python train.py --hidden_size=128 --vocab_size=8192 --attn_scale=0.177 --tie_word_embeddings=false --decay_fraction=0.93 --batch_tokens=[8192, 16384, 24576] --doc_mask=true --dataset="wikipedia_en"
Each number is 128 + 24 x the weight over its row's rms, rounded and kept within 0 to 255. Layers, rows and columns count from 0. The size above them is the row's rms in percent of the matrix's.

# layer 6 MLP gate, 320x128, rms 0.109, rows 60-68, columns 0-127
size [ 98 101 101  99  99 101  87  99  96]
[[145 101 115 139 156 126  89 105 112  88 134 107  54 154  91 151 142 139 108 132 115 154 110  96 182 132 159 115  75 131 157 170 117 111 104 110 110 100 187 126  87 146 105 133 110  93 124 132 161 125 130  91 131  92 166 127 119 144 141 141 141 149 155 141 119 151 113  92 118 128 105 135 136 129 128 124 121 113 152 128 142  94 118 133 160 168 143  83 146 143 109 124 102 141 171 139 132  95 142 141 145 131 160 125 159 115 134 141 124 143 139 152 176 108 114 118  94  89 120 132 135 133  93 134 142 178 116 106]
 [141 141 114 130 128 146 151 137  75 110 132 141 108 122 116 150 128 141 131 150  96 125  90 126 135 120 177 131 101 115  80 113 144 151 163 107 107 147 131 135 145 118 151 109 119  80 144  95 204 120 116 160 103 166 139 127  59 122 129  99 135 125 180 142 123 137 152 127  77 110 127 159 125 156  88 133  98 105 133 142 124 163 101 129 117 126 137 170 136 177 136 121  96 141 139 152 139 149 142 134 104 139 164 131 118 148 136 153  95 117 133 116 146  74 161 106 111 115 113 151 135 106 146 171 132 106 119  97]
 [ 63 111 123 147  96 134 132  87 123 155 143 100 153 121 167 113 147 110  85 129  76 116 145 107 146 148 138 130  85 156 117 142 160  89 176 122 118 149 145 143 137 101 126 135 107 127 124 135 165 131 100 142 139 134 134 104 138  82  92 121 126 135 119 152 137 133 101 110 156 123 181  89 114 109 139 143 143 127 109 142  93 119 131 130 136 178 112  97 168 145 116 110 148 127 118 125 153 103  98 128  79 140 131 119 173  97  61 158 129 146 126 111 126 131 137 156 160 154 122 151 139 157  98 133 153 159 139  99]
 [122 132 159 118  90 108 125 157 126  99 164 153 100 123 123 122 134  87 132 140 133 110 110 130 116 126 108 125 140 135 142 170 101  76 129 120 107 135 148 123 151 124 137 184 116  92 141 117 133 167  93 148  89 140 127 142 126 141 112 128 121 102 156 108 121 138  97 138 152 189 158 113 130 141 159 128 181 169 121 159 108 114 136 141 109  84 109  98 126 139 110 118  89 133 148 147 114 145 116 134 101 130 145 105 133 162 130 178 132 121 106 152 170  65 165 129 104 121 178 174 146 137 166 165 120 134 119 144]
 [143 135 128 148 107 134  81 124 134 139  99  95 112  99 120  93 102 154 135 127  90 142 106 124 130 191  92 144 103 148 123 142 136 110 193  69 129 155 128 149 102 119 153 150 139  93 131 191 145  97 116 125 109  84 122 142 142  96 138 151 131 141 113 106  98 125  83  99 110 109 142 117 112 122 129 172 122 130 123 125 141  93 111 114 136 158 139 167 170 127 103 144 129  77 150 143 132 135 123 169 114 153 134 111 149 162 100 124 135 139 114 103 164 125 108 139 149  90 119 142 125 137 174 143 157 113 130 158]
 [139 171 116 118 140  88 119 147 117 124 161 109 159 139 113 105 140 138 147 114 110 128  97 165 126 143  98 113 138 167 138 158  97 123 139 120 109  92 144 115 122 130 110 111  78 141 122  74 142 104 133 141 138 131 144 151 127 105 110 120 113 142 165 100  98 141 129  95 119 128 106 117 150 180 157 129 108 170 149 105 129 121 128 124 107 123 146 110 124 113 190 158 120 118 115  92  91  88  94  94 147 172 124  99 152 153 160 173 133 177 128 149 145  90  85 133 136  82 130 145 181 131 124 143 155 146 133 122]
 [141 153  95 156 141 110 155  98 153 147 127 120 146 136 120 103 147 114 110 158 128 120 152 129 108 128 137 142 114  97  90 131 150 151 113 152 131 140 134 211 148 144 121 136 116 125 126 111 158 128 144 173 130 169 163 113 111 126 120 153  90  94 114 125 147 113 143 108 155 170 117 127 195  90 153 109 129 164  88 135 100 114 146  94 158 150 105 108 136 103 159 115 137 148  79  99 163 146 121 128 126 115  86 171 118  98  84 149 143 104 192 123 116 110 152 120 130 122 125  94 131 142 131 115 119 122 112 119]
 [123 127 132 170 139  75 106 125  87 153 162  89 145  92 104 153 130 145 135 125 114  75 171 151 134 113 106 116 112 175 160 101 160 134 157 138 101  95 115 126 133 134 140 139 130 131 125 137 142 134 123 127 132 120 110 113 108 108 113 135 111 110 120 122 141 116  65 127 130 152 154  98 115 132 119 146 135 171 129 123 124  90  85  76 160 123 121 124  56 128 169 148 124 170 146 119 141 130 125 139  85 143 104  75 122 117 120 165 147 148 115 148 103 163 129 115  98 146 137 147 106 157 137 103 137 146 127 177]
 [135 179 147 140 149 140 138 142 127 155 113 101 131 111 152 150  95 115 119 148 113 114  64 105 151 121 138 114 128 161  91 120  73 149 131 127 107 114 123 131 137 141 117 135 101 135 126 155 143  97 117  79 118 120 180 128 141 109 155 124 143 121 108 140 110 146 158 124  89 127 126 124 161 109 109 152 116 152 137 171 165 122 137 119 107 149 175 169  88  82 181 170 164 131 103 143 178 112 104 126 126 117 123 122  98 157 126 130 114 156 130 128  95 135 126 129 154  77  89 133 169 107 120 137 141 108  89 127]]
# layer 6 MLP up, 320x128, rms 0.101, rows 60-67, columns 0-127
size [ 92 104  98  97 101  98  96  96]
[[148 105 116 126 155 154 129 128 140  89  98 128 109 139 130 114 125 114 126 147 123 151 108 128 130 152 190 160 109 136 112 188 125 135 132 129 121 102 114 142 169 172 147 116  73 102 115  95 149 122  92 116 152 129 115 125 150 122 147 154 138 131 142 162 139 163 135 115 127 103 127 135 204  91 109 126 168 151 156 146  61  78 127 127 135 119 148 137  96 120  72 162 114 124 119 117 125 138 156 122 105 113 114 150 114 120 114 100 142 109 121 100 143 135 183 135 134  95 144 168 104 154 119 145 102 135 118  99]
 [129 138  84  90 129  92 128 112  99 122 175 115 122 127 129 126 115 118 108  85 141 147 130  77 126 116 119  76 154 132 118 138 109 102 119 106 157 161 131 154 122 145 186 128 129 141 190 150 115 101 120 160 145 114 155 135 117 179 129 116 188 131 132 131 134 114 107 129 112 120 136 138 119 128 109 106 153 143 107 141 131 150  97 100 161 131 105  92  97 125 159 146  82 137 130 130 170 135 123 143 141  98 130 184 118  95 117 150 108 162 171 118 165 148 112 162 139 112 170 111 110 137 131 103  99 160 120 106]
 [131 118 126 133 153 109 148  86 120 110 137 149 166 132 106 140 113 167 173 121 119 140  81 159 139 108  94 136 123 155 116 143 135 120 135 120 141 101 118 155 130 116 123 165 112 118 116 179 152 164 112  80 108 104 172 151 133 122 113 114  92 150 101 114 120 124 121 134 124 138 132 140  98 111 137 139 126 155 124 174 113 171  78 149 133 105 137 165 124 107 108 171 140  95 138  91 136 166 133 122 129 135 133 156 155 110 140 144 108 131 123 163 178 127  66 179 133 123  90 162 130 121 161 138 105 113  86  87]
 [ 96 148 129  85 105 159  80  89 148 161 107  91 132 170 125  82 123  84 110  78 103 102 162  93 144 131 122 147 154 125 166 130 131 153 140 156 110 113 140 119 145 103  93  95  99 126 111 127 125 114 123 120 124 155 111 148 142 128 140 124 152 142 123 124 132 164 119 119 117  70 116 146 144 160 102  98 140 146 167 119 139 124 146 132 156 142 106 132 106 161 119 138 114  98 150 154  99 151 130 122 139 137 118 159  62  79  91 128 120 107 133 135 138 157 122  89 156 136 168 121 142 138 143 132 148  71 138 121]
 [154 106 153 143 118 134 145 122 155 166  77 107 100 120 129  98 121 130 171 140 137  97  86 149 135 165 110 125 144  96 110 113 157 157 140  93 118 122 145 125 139 108 157 140  91 118 108 125  98 126 118 137 143  95 119 100 126 155 155 109 116 138 133 121 113 114 185 127 159 102 146  98  93 125 133 164 144 139 134  99 135 152  80 111  72 145 145 129  91 166 119 100 110 138 113 149 143 169 156 135 109 107 103 142 117 149 126  81  85 167 108 143 134 160 162 158 175  93 122 141 105 117 109 146 125 104 163 135]
 [114 143 137 116 144 139 139 112 125 143 119 111 173 131 128 145  85 177 118 176 101 109 122 119 146 112 180 148 120 106 158 126 176 134 129 154 169 134 133 134 134 134 120 116 137 182 136 116  91 137 130 146 104 136 129 144 105 170 116  85 127  88 110  88  93  74 142 164 100 137 105 153 176 156 139 147 121 125 120 124 116 118 115 116 126 136 141 100 151 109 142 124 130 105 121 167 128  83 145 151 174 120 143 128  71 152 178 152  99 109  84 112 156 126  84 137 109 107 108 127 150 144 136 107 125 112 147 136]
 [140 153 145 112 121 134 159  97  81  76 141 177 140 112 119 116 152 126 110 119 138 158  74 153 116  99 154 127 138  87 159 130 172 125 122 128 145 143 152 102 157 159 137 157 132 132 139 158 146 178  85 140 102 111  79  74 132 156 106  93 110 123 154 106 120 114 176 158 146 136 136 122 141 134 129 103 128 104 118 102 136 161 143 164 114 118 126 138 112 101 115 114 121 123 181  95 140 139  65 136 109 143 142 155 130 113 125 163 128 133 122 126 128  97 169 152 130 146 149 122 158 109  91 161 132 129 125 112]
 [140 150 145 161 107 134 116 106 144  94 149 135 127 136  94 124 148 142 111  82 136 119 128 144 125 178 126 193 103 150 162 136 157 132 123 104 143 110 171 100 127 121  97 108 148 181 163 148 145  90 132 114 124  96 128 136 119 110  93 155 133 146 134 118 105 110 124 137 109 135  99 126 137 137 156 126 115 158 123 164 104 115 163 143 109 126 119 128 144 134 131 115 132  97 120 116 129  68 108 101 120 153 122 159  96 120 157  64  98 118 106  95 165 169 133 125 125 117 173 132 171 182 120 103 116  99  89 116]]
# layer 6 MLP down (transposed), 320x128, rms 0.0991, rows 60-67, columns 0-127
size [ 98 103  97 100 103 100 100  98]
[[145  92 136  85 119 163 120 124 131 185 136  99 171 141 132 105  93 140 135 162  53 124  85 138  93 172 116 115 127 127 143 148 101 116 141 127 137 111 158 119 177 107 120 111 102 118 122 124  88 124 131 133 117 208 144 148 113 131 136 166 163 116  69  93 165 150 162 138 146  98 115 118 140 131 174 144 102 123 128 117 122 112 122  99 129 113 125 114 123 145 136 117 131 147 135 149 157  96 141 114 145 105 115 133 137 103 155 103 152 152 176 121  97 116 105 117 118 107 129 117 120 131 145 124 171 133 139 134]
 [165 140 126 153 141 121 124 144 139  98  98  75 130  97 122 145 194 149  81 141 162 122 136 155  53 133 100 110  71 117 123 114 153 139  93 106 150 147 126 141 162 169 159 106 112 168 127 135 118 139 127 176 127 149 152 127  87 133 131 134 150 157 112 150 155 146 153 142  96 116 155 155 102  97  90 100 136  90 154 144 104 148 142  89 150 104 105 129 143 135 157 123 124 146 142 109 100 122 140 127  88 136 134 127 119 143 132 132 133 155 123 144 149  88 135 119 113  93 150 103 103 124 114  99 138 154 134 110]
 [134 137 133 174 135 137 139  99 127 129  90  69 136 114 121 105 152 110 167 177  89 126  78 139 107 129 101 118 148 147 147 128 110  97 141  97 145 176 139 164 108 185 107 127 158 135 142 180 139 140 116 147 139 134 151 145 122 116 133 125 130 131 140 134 149 123 108  84 139 103 125  88 139 102 110  84 126  82 123 114 108  76  99 130 146 130 126 138 159 114 138 147 122 199 141  95 111 146 131 132  91 117 160 126 132 122  89 152 164 108 125 124 147 140 101 136 121 147 152 173 140  96  97 130 131 142 124 117]
 [129  98  93 127 116 138 109 123 115 123 132 138 107 136 154 166 129 142 135 129  49 121 140 122 189 140  92  93 194 138 139 139 175 107  78 136 121 144 116 152 138 140  83 134 104  90 131 131 119 125 142 130 102 133 126 144 158  97 153 134  89 126 124 149 101 126  95 182  99 168 161 126 177 172 128 147 135 132 135  94 110 119 152 122  74 107  93 101 140 120 112  93 117 115 102 127 119 137 122 148 136 117 128  99 128 112 158 142 120 124 133 109 140 137 122 115 142 130 110 133 142 144 140 126 197 139 158 128]
 [138 162 138 111 137 132 141 127 119  96  93 130 104 141 111 129 161 111 145 129 228 110 118 117  67  99 160 133 140 142 157 127 118  99 138 172 131 136 120 129 124 109 138 133 134 155 118 114  98 176 131 150 136 127 120  92 112 164 133 128 137 138 149 155  92 117 157 108 123 130  81 134 172 124 113 101 134 162 101 106 118 141 176  96 110 137 119 103 114 115 190 109 115 133 131  92 131  93 102 105 142 139 154  99 153 108 152  97 161 116 118 133 101 135 155  96 163 142 124 152 113 109 127 105 122 157 139  96]
 [102 138 123 155 140 121 134 139 141 136 136  86  96 109 127 121 153 166 114 151 220 134 109 132  80 112 141 142 124 122 115 119 160 114 103 138 166  81 145 118 108 135 139 122 137 179 155 100 124 135 139 117 126 178 137 143  95 115 112 123 122 140 184 129 120 107 133 136 112 138 134 121 140 132 168 146 131 154 154 177  91 128 117 116 115 108 129 131 165 103 175  85 113 118 130 136 120  79 108 127 129  99 126 131  93  93 165 166 123 138 115 137 137  75 130 104 113 121 129  99 129 146 115 125  65 154 135 116]
 [162 134 130  93 122 115 127 151 151 129 110 127 140 176 113 107  99 128 140 174  59 112 169  93 179 156 137 148 157 161 112 176 101 141 141 169 138 153 127 118 109 124 129 109 126 130 103 106 115  98 142 140 166  62 128 118 116 157 131 138 130 137 112 121  44 122 118 123 115 134 132 110 140 138 120 148 135 114 113 143 139 121 151  83 135 146 122 150 142 121 143 153 119 125 114 116 129 129 122 134 143 192 103 118 125 109 143 118 107 139  91 151 129 119  99 111 136 133 132 131 115 118 130 120 203  78 146 129]
 [149 102 140 130 195 111  91 133 117 129 146 135 100 119 143 137 138 108 146  85  89 122 117 113 193 158  88 121 125 156 169 103 139 164 113 157 127 113 144 180 115  97 142  90 112 130 137 159 153 161 110 145 133 104  88 135 102 103 136 109  98  85 117 108 130 123 143  87 167 167 164 129 157 135 174 108 118 138 128 158 131  84 127 140 137 127 132 123  99 135 186 128 131  93 132 129 143 102 119 107  90 146 120 126 116 160 119 117 128 112 161 142 133 163 117 149 123 128 108 108 109 138 137 109 166  98 113 144]]